{"n_layer": 19, "activation": "gelu", "norm": "layernorm", "norm_eps": 1e-05, "rope_base": 10000.0, "qk_norm": false, "init_std_qkv": 0.0538, "optimizer": "adam_hyperball", "beta1": 0.9, "weight_decay": 0.0, "lr_head": 0.0109, "schedule": "wsd", "seq_len": 768, "dataset": "wikipedia_en"}
Each number is 128 + 24 x the weight over its row's rms, rounded and kept within 0 to 255. Layers, rows and columns count from 0. The size above them is the row's rms in percent of the matrix's.

# layer 10 MLP down, 96x384, rms 0.0773, rows 51-95, columns 256-383
size [102 101 101 104  98  97 100 103  97  95 100 102 101 101 101  95  94 105  97 100 107  94 101 109  99  98 103  99  93  95  96 102 103 102  98  94 106  97 101 101  95 105 102  98  96]
[[140 111 129 148 118 165 143 122 114 156 128 156  89 146 158 153 119 130 107 134 146 138 136 119 147 141 107 152 101 117 135 150 166 140  96 127 162 143  82 147 128 107 125 110 174 136  88 184 134 126 114 118 112 122 123 177 142 101 127  98 137 102 112 121 141 112 117 106 147 158 164 140 175 108 124 116 178 123  85 115 137  80 141  81  90 136 125 112 113 147 141 150 164 112 115 112 142  95 110  93  94 147 167 126 163 150  87 127 142 126 182 136 124 108  86 113 114  92 137 111 115 140 133 168 151 103  99 141]
 [158 104  97 130 120  85 195 112  76 132 139 145 105 103 137 116  99 101 145 123 138 129 124 163 126 112 110 153 128 133  60 133  94 134 121 101 115 126 144 121 125 132 123 172 134 113 105 129 147 173  90 127 165 131 115 133 109  89 111 155 136 109 101 141 134 143 153 135 126 180 121 131 111 108 118  95 121 124 135 151 141 133 139 182 142 124 147 122 132 115 137 152 149 107 128 124 121 199 128 128 169 130 197 119 129 164 127  98  81  73  74 139 143 129 111 127 123 129 134 117  74 108 119 110 119  98  81 157]
 [102 127 113 124 134 151 109 125  77 169  63 135 121 142  88 119 119 126 170 120 105 152 136 105 134 150 131 122 110 114  97 156  87 110 118 148 155 187 120 147 113 127 106  89 106 130 100 117 147 113 112 107 144 166 106 147 103 163 139 114 116 134 120 119 125  96 137 140 206 112  72  88 112 110  96 147 164 130 141 185 143  88 134 108 134 161  78 135 148 157 102 130 112 102 163 130 172 122  98 146 134 148 104  88 142 134  82  80 165 103 131 134 119 139 129 155 143  83 161 124 135 136 134 155 127 115 149 100]
 [141 123 156 127 129 152 107 132 127 103 125 142 137 108 132 131 117 123  57 133 131 120 142 160  73 169 114 133  92 123 130 164 125 140 114 138 120 138 125 152 112 120 140 113 151 135 154 110 147 152 124  93 109 162 144 136 113 128 100  93  60 142 109 176 128 102 106 162 131 158 160 116 115 125  87 127 107 146 130 104 150 118  81 174 156 134 176 135 140 139 107 124 118 102 154 135 100 125 128 158 125 137 183 109 136 108 132 132 117  90 118 126 104 128 130 129 125 142 158 130 110 150 149 141 120 152 164 137]
 [159 158 115 118 117 152 156  82 134 112  82 169 144 128  96 124  97 131 133 176 136 136 121 130 127 143 122 128 154 118 143 176 115 103 165 107  77 137 111 146 130 125 174 120 115 116 127 157  91 128 143 154 169 120 120 133 142  81 123 128 153 164 106 171 159 165 162  90 114 137 118  94 128 117  91 129  74 119 126 148  96 131 146 175 190  66 165 135  85 132 133 127 167 121 101 140 143  97 135 135 134 119  75 115 130 128 123 139 147 163  85  87 106 104 180 120 121 148 138 149 136 127 125 110  62  75 113 115]
 [ 78 134 167 160 138 144 116 138 164 106 104 118 140 132 153  77 109 167 121 158 151 116 116 127 134 145 152 113 139 148 127 166 114 109 158 108 131 117 116 134 146 147 106 167 131 164 161 145 132 158 131 117 155 125 128 123 105 182 145 120 168 120 103 119 131 130 119 139 146 163 120 141 154 133 155 141 132 132 134 130 152 141 101 124  97 144 119 153  94 147 127 138 120 117 133  71 110 152  95 134 132 101 138 122 154 135 105 137 111 112 139 142 121 120 126 124 127 127 127 116 139  88 119 147 151 153  94 187]
 [150 149 173  95  82 153 130 172 113 102 170 133 143 149 140 109 110 117 132  88 126  95 123 127 166 159 136 129 117 106 148 112  94 139 155 128 117 136 132  88 131 127 121 148 133 104 149 149 155 144 139 106 141 119 163 162 135 113 142 167 105 116 172 133 146 163 115 142 142  86 150 126 156 100 114 160 107 127 131 121 115 119 124 158 135 140 100 110 111 136 106 107 157 142 125 156 182 120 138 123 109 154  78 133 176 134 104 135 152 108 148 118  99 133 144 110 131 156 134 136 161  92 119 143 147 144  93 132]
 [191 114 128 107 125 147 140  92 120 152 152  93 147 100 120 166 123  83 138 109 165 127 102 117  98  78 118 112 122 106 144 129 130 114 174 109 128  44 118 145 113 136 155 146  99 146 119 151 131 139 143 124 102 124  71 133 178 136  95 121 150 121 119 133 110 109  98 189 166 102 101 111  46  84 134  96 103  95 121 117 144  88  78 133 116  94 141 107 107 105 118 146 136 144 104 142 113 107 120 117 133 131 111 147 154 144 101  76 156 103 131 104 133 193 105 114 122 143 143 130 162 103  80 151 133  97 125 119]
 [150 148 133 133 112 118 146  95 107 138 123  84 137 134 103 121 124 140 126 154 150 114 142 184 165 132 107 100 134 123 122 126 125 167 151 107 107 164 121 113 149 117 122 126 113 170 200 141 131 114 144 135 127 106 106  98 121  93  94  85 147 122 116 109 103 157 114 186 145 148  76 158 151 104 133 150 123 108 176 171 152 111 155 121 144 100 106 165 121 122  97 111 121 119 149 152 142 100 164 123  72  89 171 103 150 141 132 145 143 139 131  95  93 147  86 138 140 110  92  73 116 125 158 129 135 141 114 134]
 [131 110 145 148 136  74 116 122 134 146 104 158 132 171 121 122 123  97 135 131 174  97  99 135 113  93 183 133 128 143 142 138 156  93 108 135  85  89  89 105 104 116 149 155 139 131 126 123 115  99 166 136 115 136 151 131 134 160 138 116 107 166 144 128 157 137 129 139 145 119 141 115 121 176 149 140 132 106 110 166 106 144 131 130 110 107 106 103 174 155 139 136 115 134  69 148 112 109  98 136 136 138 144 112 117  68 157 142 166 134 100 135 112 121 146 151 125 112 155 130 120 103 154 152 137 102 114 139]
 [141 130 103 138 124 140 137 162 164 129 176 141 175 114 172 162 187 153 139 107 134 144 141 169 106 111 143 118 145  78 150 133 140 114 169 100 115 105 110 147 113 110 103 134 109 140 125  85  83 127 133 127 136 183 125 111 131 126  81 150 141 110 147 140 150 133 109 142 123 127 164 108 166 137 135 128 121 120 147 139 147 129 142 139 138 125 177 172 156 162 158 130 107 130 103 105 107 109 132 124 136 143  74 102 129 138 161 142  65 120 117 116 137 126 178 168 105  98 114 106 176 131 103 102 143 168 150 102]
 [117 141 138 129 136 146 134 151 130 103 165 130 131 144 150 151 174 172 144 139 125 123 137 166 109 156  86 125 165 111 154 112 157  91  89 144 107 173 131 132 168 160 156 135 124 164 143 106 105  96 122 103 125 143 123 121 154 165 163 119 121 116 120 132 160 133 168 133 187 107 129 143 125 113 133 125 144 150 114 129 127 153 141  96 142 143 117 156 102 101 114 127 140 162 122 101 132 177 147 138  66 105 162 123 133 104 104 101 157 184 125 121 111 130 134 179 136  95 119 118 150 134 112 142 100 151 154 145]
 [162 166 131 136 153 130 133 112 116 144 135 140 122  96 147 126 128 168  95 155 135  89 114  99 114 156 101 140 110  93 158 160 102 184 153 149 129 132 131 166 111 143  96 160 200 133 127 130 172 150 148  93 131 145 131 144 151  98 131 154 115 113 104 146 124 106 108 123 154 134 137 147 116  81 144 136 164 135 159 122 138 145 157 122 110 121 129 113 127 160 173 155 144 154 139 156 187 162 112 141 103 101 106 117 139 155 158 141 107  93 131 139 144 131 166 125 121 146 160 129 107 134 113  98 140 116 157 116]
 [131  93 170 116 136 174  91 140 122  78 135 165 143 113 125  92 122 121 128 113 155  99 116 148 131 149 125 101 131 116 167 104 142 113 155 128 132 124 127 170 141 111 103 149 101  98 100 105 104 100 130 120 134  97 151 137 153 105 121 137  88 146 116 177  93 114 156 123 113 176 122 139 159 144 115 125 125 141  94 110 127  93 110  96 117 171 167 114 115 154 140 127 152 101 165  95 114 110 110  99 106 142 107 108 119 136 148 107 146 117 135 147 116 140  95 118 153  98 103  93 135 139 144 105 115 140 115  83]
 [ 98 120 174  94 117 139 179  88 111 179 121  90 123 141 126 132 115  89 142 121 156 134 107 121 105 151 126 114 130 145 108 123 150 114 153 159  98 113 121 142 141 138 132 108 173  94 141 162 165 113 149 119 107 116 155 128  93 134 147 132 165 114 114 119 136 122 168 125 195 111 131  94 172 174 179 108 164 170 134 156 105 126  88 115  87 126 134 135 134 125 151 113 124 166 139 115 137 145 105 128 126  96 107 122  97 161 113 106 113  71 176 139 136 120 130  77 141 113 157 107 117 131 117 146 127 122 118 108]
 [136  88 110 135 136 103 109 138 148  98 129 173  96  93 152 106 107 158 137 151 120 136 108 125 136 122 127 128 119 119 107 124 158 108 112 111 137 111 127 128 164 130  87 151 109  80 118  88 106  83 124 149 150 126 127 148 133 144 123 115 112 118 143 143 143 102 128  98 132 150 151  83 156  98 126 128 119 135 137 140 138 122 156 153 138 134  82 101 151 134 159 106 132 133 160 137 155 127 108 135 127 137 114 130  78 169  91 148 105 105 172 138 136 128  81 156 103 157  84 158 102 124 167 173 157 104 131 123]
 [158 136 138 117 129 141 115 145 136 104 126 136 154 121 138 124 148 138 145 169 113 166 166 151 152 140  92 118 132 169 130 136 136 140 111 178 138 116 163 128  57 120 157 113 114 109 113 165 119 121  82 126 131  66 134 138 149 186 141 189 125 161 155 140 133 132 196 107  95 134 120 109  94 153 146 137 137 136 125 127  90  97 116 147 122 137  99 125 140 130 152 133 150  77 118  95 132 124 132 136 148 131 130 117 112 112 114 110 155 162 154 180 139  70 141 115 113  98 120 122 132 120 129 160 149 128 125 120]
 [119  74 120 117 117 114 151 148  95 124 114 160 121 113 181 125 128 138  86 140 152 101 168 112  94 112 120 143 114 128 145 136 122 144 161 163 138 131 105 137 116  91 140 100 130 134 164 110 129 113 132 156 104 115 128 118 115 132 125 160 194 110 115 145 120 158 183 115 105  83 129 151 143 134 125 134 168 130  93 134 118 120 105 114 123 125  95 147 113  99 143 116 103 113 144 131 134 115 129 131  97 110 150 167 145 134 111 144 107 164 102 127 111 150 148 110 140 113 133 109 145 127  94  89 134 133  85 102]
 [170 130 144 136 139 136 128 131 135 139 151 145 184 115 126 103 128 128 154 139 120 135 149  95 196 124 166 160 137 134 149 116 197 106 136 131 165 147 140 144  97 138 166  83 134 116 107 135  97 126 132 154 157 113 115 126 120 137 114 118 131 110 125 118 124 116 143 144  80 131 111 122 133 140 160 151 152 138 147 144 112 166 138 143 175 103  96 110 125 125 109  85 123 135  93 118 133 117 105 108 141 105 114 107 134 132 117 121 128 112 116 161 152  84 153 130 163 119 115 143 118 106 145 129 113 119 120  79]
 [108 143 133 129 116 127 125 103 155 141 141 164 115 129  71 111 173 127 175  91 114 152 148  92 148  93 148 144 171  89 121 123 144  77 140 140 138 155 115 138 126 142  98 166 161 128 130 153 140 165 139 136 117  95 129 172 110 100 133 116  95 124 159 128 142 114 112  83 143 114 152 130 122 168 111 108 120 136 136 113 168 126 111 151  95 141 110  93 110 173 152  64 145 175 134  98 115 109 121 103 126 128 154 123 135  91 106 154 138 135 144 139 127 124 132 126  97 119 101 138 138 104 181 164 120 113 117 142]
 [152 136 106 124 117 136 100  94 157  90 119 137 162 169 176  92 111 149 157 153 111 138 143 141 124 116 126 131 132 117 159 140 124 110 126 130 154 144 144 138 132 127 136 117  97 110 130  86 149 161  96  79 113  83 128 147 142  94 119 109  89 147 138 137 102 112 125 160 126 143 188 112 123 154 175 132 145 140  93 115 123 142 108  99 177 139 139 134 107 129 146 152 117 115 178 117 130 123 134 144 102  88 126 143 139 148 174 109 101 116 124 165 159 163 118 151 129 121 147 133 115 134 113 109 170 139 106 137]
 [138 129 126 172 154  94 146 110 124 145 153 111 141 154 110 139 122 135 112 124 104  66 110 123  81 127  87 122 117 135  97 137 146 136 121 135 117 114 133  75 112 132 107 137 131 129 114 123 148 129  79 139 117 133 141 105  64 147 156 150 152 121 117 157 102 125 124  78 158 115 100 136  97 142 115 123 108 158 155 100 150 164 110 142 103 113 134 131 105 111 123 158 114 195 115  92 115 113 157 149 153 129 119 132 162 171 131 143 138 143 121 169 158 117 121 154 147 112 153 139 125 168 137 135 122  90 122 155]
 [117 124 144 144 159 112 124 167 118  94 106 150 145 135 134 123 107 106 152 136 135 116  87 111 124 112 143 115  96 148 124 149 132  72 122 112 160 100  98 131 124 154 158 108 118 133 142 115 138 116 107 112  95 135  71  87 150  88 147  89 126 146 109 124 143 162 107 113 114 179 118  80  79  99  84 137  99 140 152 143  98 125 123 107 139 133 163 125 122 112  96 119 128 110 141 178 100 116 123 112 176 129  62 128 139 136  95 107 156 148 124 163 134 171 126  90 155 137 128 134 140 154 150 147  95 111 157  96]
 [168 162 150  68  96 141 127 107  93  81 155 108 120 115 161 101 117 167 153 118 115 131 108 148 122 139 125 145  76 124 152 147 148  72 121  98 129 141 131 120 104 121 157 171 114 146  51 135 135 122  82 147 146  82 124 103 132 122 116 138 112 125 127 136 115 149 126 114 117 145 107 116 135 125 140 136 114 119  98 126  92 149 142 162 128 105 111 112 137 122 113 126 144 171 134  92 117 128 124 118 116 105 154 118 118 127 148 148 136 128  89 134 128 110 148 116 161  72 102 117 112 140 101 106  94 150 168 137]
 [129 119 155 115 157 126 144 124 132 147 153 141 151 121 140 128 118 150 178 123 132 134 166 135 144 125 130  99 139 135 120 117 126 194 133  98 128  89 116 107  90 148 166 101 106 165 175 146 123 119 123 113 116 135 176 151 145  89 147 132  97 111  77 120 121 133 117 120 103 104 109  99 125  79 122 124 120  84 121  84 103 129 163  91 109 100 117 134 128 111 142 105 114  76 164 120 138 135 130  98 119 188 111 154 150 131 155 132 157 140 106  98 131 137 195 132 139 108  92 150 129 114 126 132 109 114 126  71]
 [126 123 131 143 134 134  89 126 138 118 127 140 157 151 124 156 178 150 136 128 151 125 110 115 105 125 156 143 139 154 111 170 128  86 116 141 131 155 108 139 100 152  81 102 151 105 106 129  88 101 155  96 135 109 165 129 116 149 141 181 118 125 184 102 132 125 102  95 123 134 117 125 134 149 121 128 130 155 124 130 149 120 142 130  75 170 109 148 131 130 119 109 103 115 130 141  96 122 125 115  80 134 110 116 139 113 146 109  79 170 151  98 128 134  80 156 105 133 126 131 125 139 123 142  96 140 123 114]
 [118 154 148 103  87 133 133 144 139 137 115 126 123 115 162 145 155 164 140 140 118 126 140  89 125 165 168 147 135 137 102 163 112 146 108 145 165 127 163 132 125 125  97 123 107  87 128 121 137 173 123 122 142 151 123 150 101 172 131 161 133 168 150 148 162 148 123 135 143  97 192 151 133  99 161 142 140 137 177 151 136 157 135 151 145 131 143 143 142 116 144 157 121 128 115 162 161 111  94 124 117 117 108 134 117 145 137 100  93 108 123 104 146 134 139 163 136 105 130 153  86 141 113 141 144  89 128 136]
 [141 129 100 126  86 143 161 110 113 114 150  85  81 104 151 128 134 140  84 172 120 122 104 134 158 105  88  93 129 163 132 116 148 122 143 139 150 141 136 115 122  85 190 146  88 116 138 156 136 127 110 144 106 117 164 142 130 136 140 102 108  97 136 105 146 126 138 134 118 164 106 166 190 128 102 119 152 169  95 101 177 108 169 121 174  87 113 134 112 127 119 154 108 112 156 126 151 189 116 139 123 126 136 101 136 162 164 118 142 169 183  99  92 117 143 111 147 113 169 139  84 144 145 142 118 148 154 122]
 [148 120 139 110 147  92 116 110 117 151 131 138 110 131  92 173 137  87  62  96 150 114 112  80 121  83  90 169 142 105 154 112 161 119 142 115 169 128 148 114 128 117 129 176 142 109 166  71 109 123 100 106 115 133 119 133  97 143 137  88 165 140 122 102 131 111 123 115 114 125  84  89 144 109 145 150 145  51 169 139 102 115 162 161 113 151 135 149  97 108 124 128 136 134 155 121 126  83 144 122 154 122 154 103  86 107 102 117 139 156 107 126 100 134  73 127 121 105  75 136 146 112 134 141 155 116 106 174]
 [128 111 130 122 148  47  94  70 101 141 130 123 119 168  77 109 157 123 142 133 100  98 138 121 135 122 137 130 102  92 132 108 151 145 179 127  98  74 119 143 150 153  95  87 151 146 159 128 169 167 119 162 125 157 124 159 107 161 108  98 117 114 139 126  82 150 138 119 133 168 133 116 109  96 143 174 100 125 113 124 144 132 121 109 114 157 152 112 129 107 137  84 118 129 138 155 124 134 164 129 108 105 106 135 138 131 144 130 182 155 149 140 112 137 170 156 139 138 113  88 173 131 139  67  99 129 134  96]
 [127 166 113 128 113 117 178  91 101 116 106 128 137 106 132 118 116 101 121 121 139 112 124 119 123 120 139 108 165 116 136 114 140 150 130 151 126 128 127 103 137 153 137 142 101 145 152 145 165 134 101 105 111 130  97 131 116 102 109  86 133 182 145 109 123 149 136 132 100 128 124 146 156 159 134 112 105 122 141  99 147 104 151 144 126 133 144  86 112 124 126 111 149 129 117 152 133 151 101 178 165 153 137 158 101 153 114 122 122 117 155 178 110 116 178 130 123 134  99 132 137 135 134 139 139 131 155 113]
 [100 148 152 145 147 123 126 134 139 105 108 146 136 131 126 135 145 132 142 138 124 156 128 120 159 153 147 122  99 109 122 118 152  91 119 170 127 137 152 143 155 179 141 147 176 114 118 148 133 117 148 148 139  91 125 177 115 166 115 144 103 124 161 135 131 166 145 145 154 135 127 129 103 133  73 166 149 168  83  84 140 120  83  98 137 120 106 155 147 150 156 140 173 144 140 114 133 123 100 118 112 142 145 187 134 149 126 163 150 124 123 145 138 175 137 112 112 128  84 118 130 132 126 140 105 160  97 112]
 [ 92 142 146 172 148 154 127 149 116 149 155 137 132 114  80 134 175 121 128 107 101 118 166 157 131 143 111 118 138 108 122 148 140 173 125 134 128 122 103 128 121 116 120 138 163  99  78 117 115  92 101 149 154 128 141 115 103 105 126 195 136 147 173 116 144 173 137  96 115  79 150 120 128 101  70 137 116 127 118 105 146 107 135 117 119 136  82 128 152 140 149 105 131 128 144 110 155 145 150 156 141 108 120 138  95 105 142 143 154 140 119 105 134 108 129 114 141 115 115 115 120 133 169 148 133 117  89 165]
 [150 135  78 134 150 114 111 127 137 114 104 113 154 117 128 100 109  80 127 117 129 144 131 142 149 204 129 138 105 164 133 121 108 133 131 144 124 100 135 128 141 142 144 130 147 142 128 154 122  98 121 128 122 155 156 133 123 112 131 156 137 130 142 141 126 116 153 168 158 150 120 137 126 140 155 145 117 100 123 121 154 117 165 149 128 135 103 126 148 128 162 126 108 144  74 131 112 134 146 155 134  92 129 130 114 150 111  90 119 113 116 153 137 117 125 166 155 122 164 170 140 152 132 182 121 119  71 141]
 [ 92 161 135 119  92 133 122 170 106 130 131 122 139 145 134 120 100 129 135  94 143 150 108  98  95 141 138 128 103 112 114 157 152 174 152 118  98 170 127 101 171 130  98 114 123 142 132  92 152 132 128  85 124 124 154 135 108  95  87 152 150 116  82 128 108 108  91 101  83 130 124 140 145 150 127 121 128  72 101 129 124 119  87 103 122 111 119  78 186 100 109 125 138 104 124 180 138  91 165  91 137 146 168 118 127 114 132 121 117 101 110 109 160 122 149 107 123 140 150 125 118 177 138 124 107 174 134 137]
 [124 100  86 161  99 127 149 129 145  92 111 111 159 178 161  88 112 143 146 147 118 129  96 115  92 144 113 132 116 142 143 120 166 179  86 137 122 132 146 125 125 123 127 158 121  99  90 126 124 115 166 144 149  68 137 105 133 166 163 150 140  96 138 121 141  89 131 145  46 142 114 147 103 133 144 137 106 120 142 128 102 104 144 110 119 102  72 112  86 111 125 145 137  78 130 114 136 144 114 132  83 193 165 118 156  92 119  98  86 151 123 107 144 108 131 141 139 105 103 147 113  97 154 119 113 116 120 144]
 [137 134  82 146 164 116 113 186 123  61 116 151 119 112 106 167 104 162 128 153 129 127 122 196 157 144 132 145 120 150 164 149 118 141  99 136 143 130 113 101 157 119 115 146 120 137 139  66 127 175 149 153 121 137 146 142 138 134 135 119  95 137 149  91 143 148 117  88  83 134 147 108 175 130  98 103 127 170 112 160 132 163 132 123 151 129  96 112 115 111 142  86 147 128  93 124 124 132 106 135 103 112  95 120 106 127  97 111 136 144 139 108 164  85 112 114  97 125 167 154 152 134 158 123 150 132 118 137]
 [118 162 117 126 116 128 126 166 118 120 114  83 117 105 128  87 110 128 142 145 149 129 163 143 144 146 145 146 148 140 193 125 150  85 152 153 114  74 130 149 165 124 105 130 112 122 156 113 126 153  98  81  99 144 153 134 103 113 121  70  94  80 175  89 146 126 125 112 126 117 120 131  94 175 163 145 119 154  82 110  87 144 150 142 144 114 128  90 124 144 128 147 172  79 107 151 163 116  94 109 114 144 106 119 148 101 109 131 100 150 110 167 149 103 130 133 126 123 133 163 105 110 123  97 116 110 119 127]
 [115 129  93 141 122 104  99 158 169 160 129 103 106 143  86 126  67 107 141 115 139 126 136 116 148 112 164 135 142 117 120 116 121 168 131 130 119 120 100 118  99  89 112 150 131 113 161 133 139 123 134 105 117 139 173 127 127 136  97 131 197 165  85 119 132 115 130 132 168 133  84 113 126 175 132 133 149 130 126 109  98 101 123 148  68 139 153 132 126 120 107 122 110 129 180  88 119 131 129 125 118 133  93 143 131 119 150  99 140  98 129 121 115 123 114 115 132  91 132 118 126 112 106 139  83 113 130 171]
 [ 94 114 159 149 139 136  98  93 128 122 129 125 124 125  96 102  97 141 136 114 134 118 153 109 137  65 142 111  85 131 149 112  87 134 119 132 134 136 126 133 103 107 127 136 177 149 137 153 134 145 147 129 172 119 140 133 139 130 170 151 164 101 103 103 127 134 114 100 125 113 157 126  77 125 114 124  95 156 151 119 130 155 148 128  98  79 140 120 161 149 111 125 108 153  98 118 112 162 122 142  68 170 107  91 124  70 106 107 150 147 103 128 112 116 115 119 118 119 142 114  87 130 124  98 144  98 149 136]
 [132 126  98 139 143 144 121 127 109 115  78 145 111  87 125  97 142  67 137 159 140 122 140  93  96 140 126 107 133 114 138  89 118 106 131 113 120 166 145 147 171 104 120 125 106 127 134 136 135 152 136 116 140 136 105 156  77 120 117 131 150 149 164 146 108 175  96 120  97  95 113 186 127 118 139 136 140 150  88 154 128 145 161 141 146 106 113 131 100 106 132 111 124 124 119 117 141 175 138 102  80 108 119 175 148 130 112 128 102 192 125 146 105 143 114 144 172 175 130 136 122 140 106 135 187 159 160 127]
 [ 88 132 126 172 108 159 139 108 102 114 130 152  89  93  78 132 177  86 114 107 123 143 111 144 165 112 118 129  85 141 161 116 117 134  53 163 108 144 101 155 129 128 123 147 166 140 110 151 101 156 151 110 110 116 121 113  90 136 151 148 154 103 136 130 130  62  74 119 166  87 117 159 158 131 144 114 163 158 173 128 119 132 146  95 134 138 115 100 120 126 141 157 128 148 123 130 159 125 118 167 142  99 133 124 132 142 155 132 130 107 111 172 107 144 135 122 133 129 148 139  99 127 107 143 197 154 131 164]
 [123 136 111 148 113 126 123 123 160 125 170  86 103 135 183 154 108 149 136  88 152 144 160 135  77 104 171 132 123 120 163  84 127 146 123 102 132 111 121 138 114 144 134 132 189 129 144 108 101  77 149 111  74 112 121 123 154 138 137 138 114 103 123  93 130 169 121  86 132  45 101 122 126 114 146  85 103 114 134 102 121 131  96 124 116  99 121 101  96 157 123  76 125 135  90  80 143 122 152 167 104 131 140 115 136 130 142 135 148 119 100  99  94 143  81  63 163 161 134 140 123 131 123 105  79 101 111 119]
 [142 115 116 130 144 153 164 156 114 148 134 101 109 124 111 153 120 174 122 149 131  89 139 146 122 127 105  86 106  80 116 126  88 105 172 120 104 145 138 146 140 117 102 114 109 104 133 129 107 104 115 180 128 113 143 110 148 119 132  90 128 115 115 149 187 114 119 129 140 127 146 122 122  86 123 105 105 120 111 154 100 125 112 114 122 158 122  93 112 116 122 119 118 165 136 121 123  99 130 127 150  96 115 155 114  89 146 146 127 133 100  92 107 124 120 113  74 115 150  50 132 160 125  95 159 140 146 123]
 [132 118 172 162 117 136 140 155 135 139 138 159 106 129 105 113 136 128 147 103 131 179  89 140 133 127  72 101 112 102 121  91  88 165 105 144 167 142 157 106 112  87 148  87 161 169  67 105 106 154 135 141 145 114 138 133  99 134 115 143 158 140 142 146 177 127 118  87 110 113 125 100 169 159 129 120 133  81  88 132 140 126 130 119 131 109  94 135 135 134 111 146 111 107 161  97 123 143  94 127  86 112 154 132 133  61 136 131 102 132 105 141 149  96 149 144 129 119 139 129 123 158 120  89 115 102 118 166]]